From a checkpoint of a small transformer trained on Wikipedia: MLP 512 GELU.
Each number is 50 + 12 x the weight over the matrix's rms, rounded and kept within 0 to 99. Layers, rows and columns count from 0.

# layer 3 MLP up, 512x128, rms 0.143, rows 169-196, columns 0-127
57 50 57 56 43 40 33 59 51 28 52 43 61 46 51 53 51 42 59 42 57 34 63 55 56 47 52 59 45 59 51 37 39 41 48 63 36 61 50 40 49 53 36 51 61 52 58 43 50 56 29 52 47 48 69 35 57 55 48 66 64 57 39 71 46 39 41 57 61 53 32 39 29 29 48 46 51 44 53 59 42 49 45 28 62 27 38 45 48 64 66 54 48 53 36 57 46 54 45 49 41 55 53 71 65 37 53 37 50 48 71 69 31 71 51 58 20 39 37 32 57 45 68 58 49 50 59 62
22 47 45 61 49 38 48 67 47 65 38 37 47 48 56 54 35 52 60 62 41 30 68 39 69 66 71 68 45 70 46 55 24 49 31 47 33 46 45 52 67 50 34 55 35 55 61 43 50 56 50 45 49 43 74 67 56 42 57 28 43 50 54 50 59 55 36 57 37 39 49 60 61 26 41 55 78 40 46 58 64 48 58 56 52 48 54 41 57 47 72 47 50 47 56 44 34 61 47 54 63 73 66 23 78 66 45 35 27 55 34 65 42 49 38 76 38 42 54 60 48 39 62 69 49 32 50 24
39 55 53 46 41 40 31 53 53 63 44 68 34 63 51 51 53 44 44 38 49 71 46 56 48 42 63 52 61 53 32 64 56 55 51 68 39 27 61 39 60 65 71 58 43 41 43 51 60 54 52 63 50 62 61 43 43 52 45 65 42 57 52 52 35 39 47 45 46 51 53 48 58 54 40 56 51 46 27 62 74 64 30 39 35 58 62 50 55 59 28 61 56 58 57 48 54 49 63 48 43 47 46 49 66 57 49 38 69 26 52 39 40 64 48 42 38 57 32 56 44 48 39 70 61 46 57 37
52 43 58 52 35 63 61 50 57 53 34 43 58 27 61 79 42 73 35 65 72 41 54 25 50 45 58 46 64 81 47 65 43 48 34 42 62 54 55 54 35 62 32 59 41 40 65 34 61 55 51 52 57 37 46 69 77 41 45 49 30 74 52 72 61 48 48 53 50 53 65 52 38 46 54 49 55 70 62 35 28 43 18 68 16 47 42 39 60 26 51 58 41 43 50 47 36 52 50 66 65 45 58 53 56 52 74 68 52 73 75 70 28 57 62 50 45 46 65 34 37 64 54 50 78 72 47 42
51 43 40 59 42 59 43 42 43 45 49 57 49 58 52 41 44 47 55 38 32 53 48 51 44 56 54 61 83 49 63 47 50 48 54 39 52 37 35 25 53 39 61 47 32 55 40 50 57 62 52 60 36 63 55 62 24 46 70 59 62 40 65 52 50 45 84 45 54 36 43 57 56 56 62 40 61 49 60 69 50 51 33 40 44 59 55 47 56 59 48 45 50 58 50 48 55 56 44 48 66 45 73 51 72 48 51 45 41 49 45 31 18 52 64 58 71 49 37 50 50 63 48 72 55 61 49 59
48 55 55 32 37 38 41 41 61 40 58 51 52 59 57 41 40 51 72 67 34 71 62 67 53 41 39 52 62 61 57 50 60 46 40 35 56 67 55 61 46 52 41 57 67 29 50 26 53 40 36 24 53 34 50 78 24 70 37 63 23 35 44 47 68 58 42 30 63 59 62 53 71 48 54 38 67 58 40 60 41 56 43 47 47 64 59 54 50 76 33 30 39 44 52 59 54 46 79 49 38 31 47 30 57 48 60 60 53 30 86 64 70 55 60 78 59 68 64 45 63 50 46 45 62 49 57 74
48 58 43 54 52 58 59 54 44 49 65 38 34 52 37 46 38 31 44 47 45 53 56 51 52 49 73 61 46 52 50 60 49 48 56 51 56 39 46 58 30 68 51 53 40 49 63 42 46 58 62 49 64 37 46 53 43 75 51 47 52 40 67 43 50 47 57 41 50 56 52 33 57 35 61 42 41 42 44 55 82 65 53 73 51 43 56 48 69 45 64 60 64 47 59 36 51 62 60 37 78 54 56 55 47 44 35 66 44 40 43 63 54 48 55 34 36 50 44 60 69 26 55 55 51 53 62 15
54 56 72 59 44 33 53 47 45 37 70 42 54 31 47 47 75 52 74 55 43 31 65 40 46 63 49 49 31 62 40 21 56 58 41 45 34 38 63 41 70 50 55 42 59 40 54 42 47 73 37 74 47 55 94 44 59 37 47 57 30 46 62 70 41 51 37 49 33 57 64 85 49 30 52 45 57 60 64 48 31 33 32 45 57 51 28 31 39 57 51 60 33 30 54 58 61 66 40 61 46 55 56 48 71 39 55 54 64 40 43 68 82 43 52 53 25 44 46 49 50 60 44 51 54 64 65 54
63 50 64 47 61 36 55 46 28 43 44 50 70 59 39 58 60 63 58 61 51 46 66 55 57 41 59 36 62 44 43 50 46 45 44 48 57 60 65 55 44 58 43 61 59 37 53 60 49 68 54 38 51 27 54 57 24 39 63 49 68 62 50 62 51 36 59 32 44 63 60 35 68 25 55 44 50 73 49 34 45 52 38 33 63 35 53 37 53 18 50 41 26 52 42 41 55 54 32 56 29 67 51 58 50 53 58 58 39 53 54 60 54 41 40 39 53 34 58 64 52 54 46 46 41 53 56 59
55 39 45 58 35 65 57 50 30 37 45 53 52 60 46 67 58 49 49 53 58 47 44 61 59 56 53 47 41 68 40 44 38 48 37 63 42 39 46 55 67 53 43 82 50 59 61 40 45 57 43 39 37 54 61 45 69 69 35 50 37 45 53 26 30 74 53 60 57 63 62 73 70 37 34 56 60 49 57 43 36 59 38 45 59 47 41 56 31 70 49 55 40 59 40 60 49 70 59 61 38 61 79 46 44 69 20 70 50 63 74 34 30 60 40 60 41 73 38 52 45 55 24 63 34 30 67 62
24 34 46 31 46 55 46 48 42 43 56 52 44 65 45 36 40 63 54 44 48 54 45 40 51 51 47 50 47 65 59 65 68 52 42 44 58 56 40 44 55 47 51 61 33 48 56 53 40 48 34 61 54 40 54 51 58 47 56 39 60 40 42 25 38 24 44 73 45 61 64 54 44 55 70 45 67 59 54 58 55 65 43 53 65 58 42 76 47 53 42 43 48 58 45 57 69 46 40 51 20 45 55 61 50 63 49 43 44 54 53 58 67 50 55 55 48 70 32 56 45 60 65 54 49 41 36 36
51 50 55 45 31 38 40 26 51 40 62 49 68 49 46 54 45 44 55 44 51 62 32 64 49 62 52 47 66 52 64 59 68 49 47 61 76 37 56 46 31 58 33 43 53 44 56 50 51 60 56 54 23 29 50 48 58 67 65 45 49 53 53 44 49 47 53 53 37 55 37 49 71 72 61 38 59 37 37 55 44 43 35 52 50 42 64 43 60 55 63 66 30 56 30 77 57 45 46 55 39 59 48 49 43 56 47 42 34 27 46 48 52 36 67 59 68 74 50 62 57 55 43 57 55 58 48 44
31 49 41 44 57 49 39 46 50 68 50 52 58 72 49 46 43 58 62 43 66 39 53 38 43 43 61 54 55 51 51 33 20 39 38 42 41 61 37 57 65 36 72 48 41 45 29 64 39 48 49 41 61 70 46 35 46 46 70 52 44 35 66 49 42 43 48 53 66 69 54 39 52 71 52 43 53 55 41 57 44 57 50 54 44 43 37 65 53 33 55 46 51 53 40 48 27 55 46 60 58 49 59 52 48 44 58 68 46 54 45 39 46 50 64 45 51 31 48 54 57 44 68 60 65 71 54 57
24 38 43 43 58 45 62 77 36 62 37 64 52 34 39 44 58 27 32 30 59 38 35 54 34 57 46 53 49 37 50 37 32 41 50 63 52 44 33 52 51 62 40 59 45 44 33 25 58 41 59 44 79 62 44 60 55 43 54 54 44 30 59 56 34 61 44 24 27 40 33 49 74 47 62 44 53 68 57 39 36 69 53 47 67 59 53 23 43 59 60 53 18 45 42 57 41 52 44 57 38 52 49 55 57 62 43 69 67 47 59 43 41 52 21 42 53 47 49 65 36 60 41 36 30 48 57 56
42 53 44 62 54 50 45 31 47 49 55 75 56 45 53 58 28 51 43 51 44 63 52 67 59 55 41 45 76 62 47 60 57 51 30 53 54 45 55 44 41 60 31 48 33 76 52 45 48 52 40 63 58 46 54 55 51 31 60 36 58 44 39 58 55 38 43 51 66 53 47 79 50 47 56 53 54 65 59 32 43 64 47 47 54 34 29 69 41 41 46 35 53 59 35 57 36 76 71 49 47 49 21 25 54 63 30 43 58 58 53 57 46 49 36 45 58 39 39 40 59 54 28 56 65 54 38 55
52 55 52 51 54 71 61 47 48 50 52 55 42 66 33 61 46 35 57 59 51 41 27 47 63 51 40 34 46 54 59 47 55 49 52 66 44 56 48 55 60 53 32 52 54 52 67 54 37 44 43 59 19 60 63 28 38 65 43 47 58 43 55 49 44 47 59 41 73 58 48 74 65 56 53 44 27 57 53 50 38 56 47 55 51 46 41 49 63 52 48 64 47 57 72 54 61 33 57 53 33 69 51 46 34 40 46 59 69 37 47 36 45 41 56 52 31 63 39 26 55 66 36 63 46 46 59 63
51 27 40 25 34 52 40 33 62 55 60 49 69 75 50 48 64 57 54 63 45 49 60 43 51 44 54 47 62 53 37 40 53 52 36 57 60 37 52 44 64 57 27 15 46 58 62 41 54 55 46 64 45 39 64 42 54 55 55 46 59 66 45 51 72 43 62 52 46 40 55 42 54 54 45 53 22 52 37 59 25 43 54 30 33 29 42 33 58 60 50 52 40 50 45 54 56 54 38 71 51 52 49 42 58 56 64 55 51 44 63 56 63 71 44 66 43 53 55 58 42 70 41 64 25 56 44 38
43 47 20 48 31 43 30 26 49 64 48 46 34 65 52 43 27 70 45 38 41 60 46 73 46 51 56 69 58 58 46 57 53 52 55 56 62 44 42 72 62 36 59 54 46 46 56 36 48 28 46 45 52 50 56 74 40 63 43 63 59 35 68 37 69 38 55 37 51 53 77 41 52 48 66 53 44 46 44 63 50 61 31 58 37 59 31 44 61 57 44 64 54 67 45 53 47 43 54 49 60 56 54 58 49 35 58 67 59 50 49 70 69 49 34 34 63 17 51 55 55 36 58 59 34 48 64 47
39 52 63 42 24 51 47 61 63 58 64 66 52 31 43 40 63 42 43 36 54 50 64 44 68 17 67 48 47 23 47 58 45 52 45 40 48 62 35 34 30 50 69 68 27 32 50 54 33 69 62 61 47 41 51 66 54 37 52 70 63 51 39 42 71 62 62 70 29 74 60 42 83 64 44 55 55 35 63 42 49 48 46 69 49 48 31 43 45 59 60 23 51 45 29 71 59 57 30 57 54 55 54 65 76 56 22 48 49 50 37 53 32 68 49 78 44 38 37 36 51 47 50 29 46 61 41 41
53 48 61 60 63 53 51 47 43 50 21 44 42 36 69 59 55 57 28 47 50 57 47 48 46 44 58 44 41 59 48 53 51 56 33 31 56 35 48 50 56 59 53 61 44 54 57 66 56 65 43 32 44 49 47 63 62 48 58 65 49 53 70 64 47 59 60 46 57 52 55 52 36 60 62 43 40 59 39 36 52 32 24 40 40 43 49 52 41 61 39 39 51 40 58 60 44 51 48 65 43 55 34 24 45 35 34 42 46 53 51 54 38 37 56 55 79 54 34 35 67 74 42 58 45 54 49 55
58 53 38 77 27 41 59 51 38 49 30 47 64 25 37 37 35 59 70 45 48 50 44 46 63 28 42 73 77 55 65 56 58 46 69 66 75 60 52 47 48 53 49 44 42 61 37 44 29 60 51 21 54 63 36 32 52 46 41 35 46 47 47 49 37 38 49 44 22 55 73 51 20 63 23 45 28 52 62 39 47 48 46 65 43 48 48 46 34 42 64 33 50 40 50 55 42 39 57 53 50 63 69 44 58 51 56 68 65 64 54 54 34 63 33 56 41 68 41 41 52 61 44 43 66 36 43 39
59 61 44 57 66 47 49 24 41 47 73 51 46 64 41 59 49 63 49 43 58 49 57 50 42 40 50 51 45 58 58 49 60 51 44 68 55 50 56 67 47 49 44 41 47 42 52 42 47 68 39 40 55 44 58 51 59 66 46 60 41 56 56 50 58 45 49 44 51 48 42 44 75 46 61 42 35 46 40 50 62 44 50 38 58 34 63 48 45 50 52 54 36 42 47 47 36 37 50 53 41 63 34 36 42 53 37 34 51 44 51 54 35 60 54 60 56 50 43 44 33 51 47 49 46 46 64 49
46 37 48 48 50 51 43 31 47 54 57 41 68 41 53 46 40 35 38 35 43 61 49 41 41 60 59 53 54 66 53 40 55 39 41 48 56 60 63 62 33 65 48 38 49 75 37 54 43 59 58 49 68 52 54 35 63 51 59 54 30 55 50 37 48 48 51 43 34 44 43 74 62 43 66 63 56 48 43 48 64 63 59 55 47 47 46 55 60 48 44 56 70 42 40 43 62 36 49 51 40 53 42 64 59 47 69 48 53 37 57 67 43 60 54 48 56 50 64 38 56 30 49 75 54 49 59 59
41 62 29 65 40 43 42 49 61 68 41 61 46 36 52 44 72 58 53 53 60 62 42 58 62 52 60 62 52 32 10 41 70 25 56 45 65 49 49 60 47 43 52 47 49 46 80 27 72 55 49 39 62 47 43 56 65 67 63 73 20 70 67 51 60 61 34 43 62 29 53 51 62 55 59 71 54 51 42 62 61 51 49 53 56 41 67 53 24 63 59 61 56 30 47 44 36 63 45 56 48 51 36 40 30 31 45 52 30 40 58 52 36 51 71 52 50 39 58 46 39 54 62 35 58 44 57 46
41 66 35 27 49 39 42 48 65 55 32 42 43 60 37 42 63 50 53 42 35 45 40 43 69 32 52 28 73 44 51 53 52 31 55 50 75 31 41 37 50 48 43 49 33 52 50 44 38 56 53 45 78 68 58 42 60 72 58 71 50 61 60 65 43 48 37 25 44 50 60 53 30 54 56 32 58 40 64 49 44 30 55 76 33 30 49 45 61 50 39 57 36 69 74 66 43 38 43 46 59 53 54 19 36 45 44 55 59 22 26 58 75 56 61 72 57 54 54 30 66 51 43 47 25 41 33 59
38 57 40 73 59 23 54 40 43 28 58 61 43 51 44 42 66 61 39 38 60 37 53 46 37 51 33 69 61 50 60 52 57 39 40 55 47 37 47 39 44 62 45 59 52 55 46 65 34 52 56 52 35 60 51 57 51 50 39 55 61 64 56 43 47 41 52 63 50 34 53 54 53 58 48 36 41 37 45 59 65 37 54 47 44 38 48 47 62 53 69 45 42 64 68 59 74 32 65 48 57 74 43 39 38 38 67 40 39 34 46 70 41 40 63 49 35 40 40 63 39 54 57 53 64 51 37 62
72 58 68 29 35 40 46 37 27 52 49 59 61 51 19 26 73 46 34 59 57 59 44 53 29 60 48 54 73 46 69 56 45 44 48 40 39 65 41 37 64 56 57 52 65 58 45 28 49 52 58 56 54 31 44 35 47 69 56 37 66 75 51 62 49 61 53 56 61 43 53 56 32 37 76 64 60 25 61 60 38 48 54 46 34 25 45 45 66 31 48 35 63 41 42 62 52 48 60 56 25 53 55 57 57 57 60 46 69 51 52 43 38 73 30 65 50 62 60 47 46 63 45 48 48 19 45 40
55 50 54 44 62 43 58 59 41 63 77 47 65 43 69 61 68 43 30 68 64 41 31 41 34 47 27 61 67 48 41 60 50 37 30 59 46 37 61 38 40 42 50 54 47 19 58 48 54 69 67 40 46 38 52 35 35 51 41 52 49 33 46 60 56 41 48 52 44 48 40 43 50 63 84 34 35 70 46 42 16 64 47 57 51 42 57 43 46 57 57 60 53 39 44 33 37 56 56 46 45 42 37 65 47 53 57 58 68 36 57 52 34 62 49 64 73 66 50 51 69 55 63 51 83 52 58 58
# layer 3 MLP down (transposed), 512x128, rms 0.112, rows 169-195, columns 0-127
48 59 64 30 74 56 48 29 50 55 54 62 70 48 61 27 43 46 46 48 62 75 60 54 48 47 62 66 48 47 52 55 34 66 55 38 30 53 61 62 52 38 58 39 77 49 49 47 68 54 77 51 46 46 58 59 49 60 51 59 39 31 37 15 49 52 54 50 32 60 42 36 31 57 29 69 53 53 18 56 44 39 63 34 60 59 44 51 47 49 44 65 54 54 45 42 31 38 55 50 60 49 41 44 73 49 65 34 52 34 27 22 52 44 54 44 61 41 52 70 35 58 45 38 31 51 43 47
45 35 30 38 35 59 49 65 72 33 52 64 57 51 40 53 40 51 64 57 66 37 57 33 51 67 27 64 44 49 51 42 50 45 77 53 70 72 60 51 35 58 35 51 72 52 26 45 29 20 52 57 35 42 64 45 68 56 52 43 45 41 41 36 60 37 43 65 50 63 37 57 50 41 54 48 59 48 58 49 60 57 60 36 57 39 43 64 45 32 41 37 57 36 48 63 24 65 43 57 26 33 67 56 55 36 53 69 68 25 58 41 61 70 48 46 55 37 53 31 41 65 63 48 62 56 46 53
38 69 55 45 49 51 65 55 51 55 36 39 63 39 55 45 50 66 46 44 40 31 58 51 35 67 49 43 60 58 31 43 38 57 55 46 52 52 39 48 39 52 52 54 52 59 52 57 40 48 60 50 56 44 41 41 63 63 42 48 65 53 43 55 44 50 52 57 66 59 34 61 68 45 04 27 55 58 52 56 54 40 60 56 35 60 48 55 57 49 35 57 53 54 38 37 44 43 55 51 55 38 22 48 56 50 22 48 64 61 55 51 59 44 72 49 44 55 48 59 40 34 46 56 47 45 63 62
65 74 57 81 58 40 63 38 36 44 45 20 21 50 38 61 38 44 47 46 46 52 18 67 38 75 53 46 35 56 52 33 50 34 58 63 65 49 46 53 83 64 37 61 69 42 44 01 66 50 40 48 61 49 42 55 30 67 42 26 65 23 66 50 43 26 81 52 60 29 62 57 49 50 63 42 42 32 55 70 35 33 36 49 50 60 56 67 55 34 61 49 48 47 31 60 43 50 41 44 45 58 66 44 41 62 50 46 42 44 63 41 45 45 38 40 33 61 61 32 58 50 60 44 64 71 34 48
41 39 48 55 56 42 43 60 64 39 47 53 60 49 65 59 60 37 65 40 39 44 61 39 57 64 51 43 43 48 40 71 49 64 53 43 33 52 50 51 43 46 36 63 45 54 57 40 69 51 45 41 50 57 46 44 76 51 55 66 51 44 31 64 57 45 40 54 49 61 56 52 44 39 60 54 60 58 67 47 35 56 38 46 54 57 34 67 41 66 57 57 49 45 47 38 43 45 43 47 53 30 60 43 52 57 57 38 52 46 46 56 60 39 56 37 51 46 63 61 57 38 42 49 52 44 35 48
60 41 56 35 62 56 47 46 30 50 55 47 43 41 44 49 40 35 37 49 50 38 54 53 59 53 49 74 36 42 58 52 48 56 64 69 56 57 31 62 39 47 39 49 44 53 56 36 61 47 57 56 67 46 58 58 50 36 55 55 50 46 58 45 51 52 44 49 44 64 58 47 37 53 52 50 43 39 62 51 53 57 60 64 50 51 52 45 65 44 61 56 49 58 42 58 47 45 41 44 45 51 50 78 50 36 65 79 70 54 36 79 39 49 56 29 46 54 56 50 61 47 78 55 33 73 55 37
56 57 60 75 47 30 41 39 65 67 54 65 41 50 41 56 46 31 40 49 41 58 38 50 39 70 41 37 43 56 47 43 50 40 47 46 60 58 47 53 53 29 50 53 58 43 37 60 54 45 47 52 52 56 52 47 65 40 49 65 41 31 32 41 38 60 47 20 42 59 68 58 62 64 47 37 52 53 55 53 58 45 57 57 40 65 57 65 55 63 55 55 35 47 59 46 59 57 57 52 69 43 63 55 54 43 62 18 44 65 41 42 49 57 45 59 41 45 65 53 62 49 66 61 65 46 46 48
50 66 58 32 72 57 28 53 47 46 82 31 39 56 54 67 56 50 72 47 33 55 58 74 40 69 54 59 55 48 45 62 31 40 48 60 37 20 49 40 55 52 70 46 66 64 39 47 49 54 52 43 20 38 56 43 43 60 40 54 45 52 42 75 33 50 37 56 50 74 55 46 54 40 36 67 45 49 51 73 43 38 64 49 36 51 35 32 29 47 87 43 21 50 61 47 41 44 57 52 37 30 61 83 44 47 56 54 61 67 55 52 58 55 58 60 37 49 60 65 62 55 52 54 67 34 23 20
53 57 50 55 51 46 43 45 33 59 48 55 62 66 32 66 58 47 47 37 53 49 53 57 48 44 46 60 34 54 50 53 52 56 50 32 64 25 47 42 38 59 41 71 66 47 49 78 38 21 61 27 41 51 54 53 64 54 39 42 41 54 43 53 70 47 51 45 63 64 30 73 82 51 44 35 64 70 54 45 46 47 62 61 51 72 42 45 36 59 56 47 51 57 66 41 62 38 46 57 46 46 39 59 43 39 53 50 49 53 60 45 58 43 52 40 38 51 49 48 55 49 49 54 47 51 38 48
59 67 53 59 72 55 35 58 43 31 59 41 54 48 58 51 50 61 52 36 31 43 44 48 42 40 43 50 51 58 40 52 61 39 60 54 20 44 50 55 43 49 37 57 53 52 59 72 39 49 75 49 40 68 38 36 70 34 50 18 55 21 40 55 34 67 35 45 67 31 37 58 33 56 49 44 56 43 54 37 41 58 64 62 29 51 54 41 37 49 29 41 47 48 38 67 37 58 48 84 69 43 60 44 77 37 27 74 70 52 55 63 36 43 33 64 57 52 52 51 43 59 45 47 27 55 44 57
61 61 44 57 54 40 40 64 49 64 40 55 53 23 61 53 45 61 53 53 37 56 33 53 54 65 68 46 17 42 65 46 72 52 53 57 45 47 54 43 33 34 64 37 55 46 64 57 53 59 36 56 62 46 43 53 59 47 34 44 47 69 60 78 50 54 61 33 52 57 44 37 49 51 50 50 65 58 58 63 50 42 49 59 50 54 41 51 46 45 78 45 75 37 74 64 30 63 56 52 49 33 59 65 52 48 53 43 67 37 65 45 50 32 52 35 46 33 34 42 53 64 48 45 29 38 50 58
49 30 51 67 51 60 53 50 66 42 52 59 49 34 71 49 59 46 44 57 49 55 69 73 48 21 49 23 49 47 52 53 30 65 46 47 52 46 42 46 42 51 39 44 44 71 51 56 46 33 50 42 54 63 61 36 37 90 55 31 44 50 50 49 24 49 62 37 70 42 69 51 63 46 44 71 37 64 34 36 18 62 61 59 35 36 58 65 47 46 63 49 42 39 46 51 79 45 56 39 29 25 76 48 19 33 60 45 47 44 66 54 71 58 46 52 59 61 35 45 51 46 42 52 66 21 29 57
43 57 38 46 54 42 50 48 20 45 51 51 40 59 49 40 53 51 53 62 59 46 45 52 42 43 55 40 60 46 63 62 57 42 34 49 54 50 53 42 43 41 57 42 46 44 56 67 61 60 56 58 37 50 46 58 52 41 10 36 60 43 52 47 40 46 60 54 37 51 43 35 57 42 48 45 63 57 43 56 50 28 35 46 51 34 36 46 34 34 40 47 39 61 65 40 55 58 49 57 54 52 44 57 53 69 50 40 50 74 44 70 30 64 40 51 40 53 33 41 42 46 65 47 39 45 66 51
34 53 64 50 40 63 73 55 55 36 57 45 56 53 39 52 37 57 67 38 63 63 40 70 49 56 39 54 39 39 45 54 37 60 50 56 56 44 35 48 47 78 50 47 45 46 42 76 47 41 41 32 63 76 31 25 48 51 50 52 53 39 40 37 36 77 43 45 47 55 35 57 70 61 49 56 56 66 52 59 56 59 38 46 44 76 61 47 78 52 42 56 24 40 54 48 45 14 38 33 54 47 50 41 46 59 51 34 64 42 49 46 48 41 35 56 38 49 47 69 48 76 39 36 68 35 38 53
62 48 53 54 57 55 54 39 35 43 58 26 20 69 56 45 42 59 52 75 53 55 44 38 44 50 63 69 20 74 25 48 48 44 58 33 60 49 55 41 52 54 43 31 52 59 16 41 52 29 41 52 42 54 48 54 57 40 55 51 51 72 39 38 64 52 59 65 47 71 35 56 43 60 28 39 23 55 56 38 51 57 57 25 48 23 42 49 52 57 50 57 36 45 41 38 44 32 57 37 41 58 46 61 31 39 53 54 38 58 52 37 61 43 49 44 44 28 52 73 53 60 37 52 69 60 56 60
41 63 50 43 56 37 54 30 60 45 45 30 54 37 33 48 50 59 47 58 60 57 33 58 41 47 44 47 30 60 55 67 40 29 56 33 68 61 22 46 47 52 54 57 44 61 35 48 43 46 34 39 44 43 46 36 51 40 58 59 44 51 46 48 57 49 59 45 73 46 34 63 53 34 34 63 29 51 38 44 43 53 59 62 67 37 44 61 49 56 46 62 47 40 47 53 23 51 47 43 68 35 44 46 58 53 40 59 60 55 41 43 61 70 59 78 45 47 68 57 39 69 50 47 32 52 57 56
54 42 52 68 54 36 69 66 60 30 78 58 58 39 58 58 49 37 19 36 43 45 37 53 45 40 37 59 46 28 58 48 54 34 63 64 43 49 43 48 64 60 58 50 57 31 55 79 64 43 60 61 30 56 63 39 49 62 33 42 44 60 58 56 40 61 43 54 54 45 45 22 42 46 42 56 65 38 26 65 36 51 66 51 38 58 61 42 54 46 42 41 57 55 36 60 58 52 58 45 58 55 55 32 50 58 52 55 68 41 81 56 48 63 50 35 57 49 31 24 44 53 50 56 57 58 63 44
71 72 58 63 42 57 50 42 49 52 49 76 39 39 50 62 58 35 50 62 52 45 39 58 44 67 40 44 61 45 62 45 55 51 58 49 56 45 59 55 67 42 60 61 32 50 53 53 63 58 50 51 55 55 44 60 55 53 32 31 49 61 22 30 49 54 55 61 55 43 33 27 37 59 59 46 52 36 46 64 35 41 56 45 16 51 45 52 38 52 52 56 49 39 58 56 63 36 58 58 53 51 33 63 44 54 61 26 57 58 24 45 49 45 63 53 37 61 47 49 34 59 50 44 54 55 42 54
21 44 31 54 46 62 51 70 55 63 52 45 71 26 35 46 18 44 64 67 44 43 46 55 70 43 55 51 45 43 32 46 38 49 70 44 32 46 43 32 49 62 42 64 54 46 57 42 27 50 59 41 48 45 51 48 70 54 37 47 37 39 38 40 57 43 46 58 34 39 56 64 73 68 37 31 55 33 52 80 49 57 69 36 34 47 37 49 42 61 58 60 51 60 61 64 53 61 50 62 24 58 45 33 72 40 38 53 88 47 36 42 27 52 24 47 57 61 35 52 34 41 71 59 39 42 34 49
66 33 44 44 68 56 40 35 40 47 38 24 20 40 46 45 59 43 32 45 51 55 38 50 53 54 45 48 51 37 43 34 52 59 34 52 72 58 44 41 66 46 44 38 54 25 37 37 33 52 44 61 48 38 34 28 38 40 53 63 44 52 35 48 43 53 71 55 43 36 45 50 41 58 39 50 48 44 45 56 29 46 72 24 40 70 46 60 58 40 43 43 67 61 44 48 45 73 53 44 42 47 40 57 64 56 59 59 19 47 37 56 48 52 48 37 52 41 61 47 45 45 59 70 53 53 47 65
37 59 41 73 72 54 59 67 45 19 44 38 66 14 51 48 34 49 42 52 80 63 68 59 41 54 63 82 27 45 48 57 36 57 70 54 38 52 56 34 39 56 41 43 49 51 56 43 61 43 51 47 17 37 59 48 66 71 48 51 44 26 46 44 52 51 21 76 39 50 53 41 35 66 17 58 56 32 51 40 31 65 46 49 34 43 54 55 69 37 63 91 59 34 49 41 37 64 40 22 47 66 56 65 56 49 47 62 53 67 42 47 25 64 65 27 66 36 55 61 30 59 56 49 42 76 33 53
38 49 48 57 48 43 62 99 31 51 43 53 64 29 61 56 54 60 48 36 43 47 49 61 55 39 63 55 50 50 45 44 58 58 51 49 51 51 68 51 51 23 66 44 40 53 50 30 56 61 58 41 36 41 43 60 42 45 47 72 56 40 48 50 47 35 54 21 45 52 52 52 47 63 53 51 55 66 59 50 52 51 17 59 40 70 53 44 45 38 50 52 44 41 69 61 60 61 41 43 49 51 34 62 70 42 56 59 73 51 32 59 38 21 40 47 65 35 54 52 64 60 39 38 39 28 50 43
64 43 59 39 71 53 57 49 48 73 56 45 89 44 53 62 42 47 59 40 21 37 50 47 47 54 43 76 45 47 42 46 45 54 56 48 56 43 56 38 43 47 52 46 57 40 43 37 62 39 47 45 60 42 57 71 34 32 75 63 44 45 26 68 55 51 47 47 45 67 47 56 48 76 33 44 39 57 47 49 60 57 49 67 67 67 50 59 55 59 47 54 51 64 57 43 32 45 43 38 56 41 49 60 56 41 45 58 38 37 62 52 58 42 48 62 60 46 56 30 56 53 41 50 48 31 50 48
65 55 49 45 29 39 84 41 42 57 68 25 64 56 63 61 49 51 27 63 33 60 40 65 55 12 52 42 46 57 27 51 55 42 61 28 43 34 52 53 44 49 55 84 52 33 42 44 37 48 39 46 70 64 44 18 56 46 59 37 84 44 52 65 57 42 21 41 54 33 53 49 35 43 52 24 36 81 59 30 64 48 40 47 44 52 34 54 67 53 40 60 32 56 56 53 35 41 42 48 42 36 63 72 60 62 31 63 72 34 55 24 33 76 32 30 72 19 42 61 61 34 15 69 51 34 49 65
50 34 29 31 42 29 57 59 68 36 78 31 05 52 40 33 48 50 33 62 49 48 45 36 72 44 86 48 47 39 46 38 44 68 32 46 36 57 60 58 70 82 63 61 36 45 33 39 65 57 47 55 59 57 91 47 59 41 71 49 40 55 64 37 39 64 42 48 61 25 61 59 28 41 58 77 44 45 51 61 18 34 50 37 37 41 83 37 29 43 20 73 44 66 30 57 61 52 62 61 51 62 57 42 60 46 52 59 69 61 43 59 57 67 63 42 25 77 32 56 38 38 61 25 49 55 38 52
33 65 55 40 59 53 51 59 54 82 50 68 56 58 41 65 40 49 67 61 68 57 62 42 40 51 54 37 34 53 47 52 55 52 58 47 65 68 23 52 43 40 51 48 43 48 44 30 69 56 71 49 55 43 46 30 43 60 40 53 49 31 56 68 60 45 50 45 64 51 63 52 56 46 56 44 45 65 52 47 51 49 51 55 56 37 51 47 34 54 47 45 53 41 61 50 47 58 53 44 55 42 47 58 55 38 49 36 42 61 63 37 62 46 65 51 58 64 58 62 47 58 39 37 44 51 54 56
47 33 48 50 47 34 73 31 68 46 56 45 41 20 41 44 64 38 40 44 68 56 41 20 49 55 43 51 48 30 49 71 44 49 46 53 35 64 58 47 41 60 43 40 30 56 45 59 55 40 29 63 31 37 45 44 44 48 36 58 39 48 57 53 53 52 64 38 55 42 41 39 27 66 50 48 24 70 70 49 65 41 38 63 61 50 47 59 81 47 52 75 38 49 25 40 57 28 50 44 66 52 31 26 65 62 80 18 16 27 65 61 46 55 51 45 32 60 54 62 36 41 46 40 49 64 53 48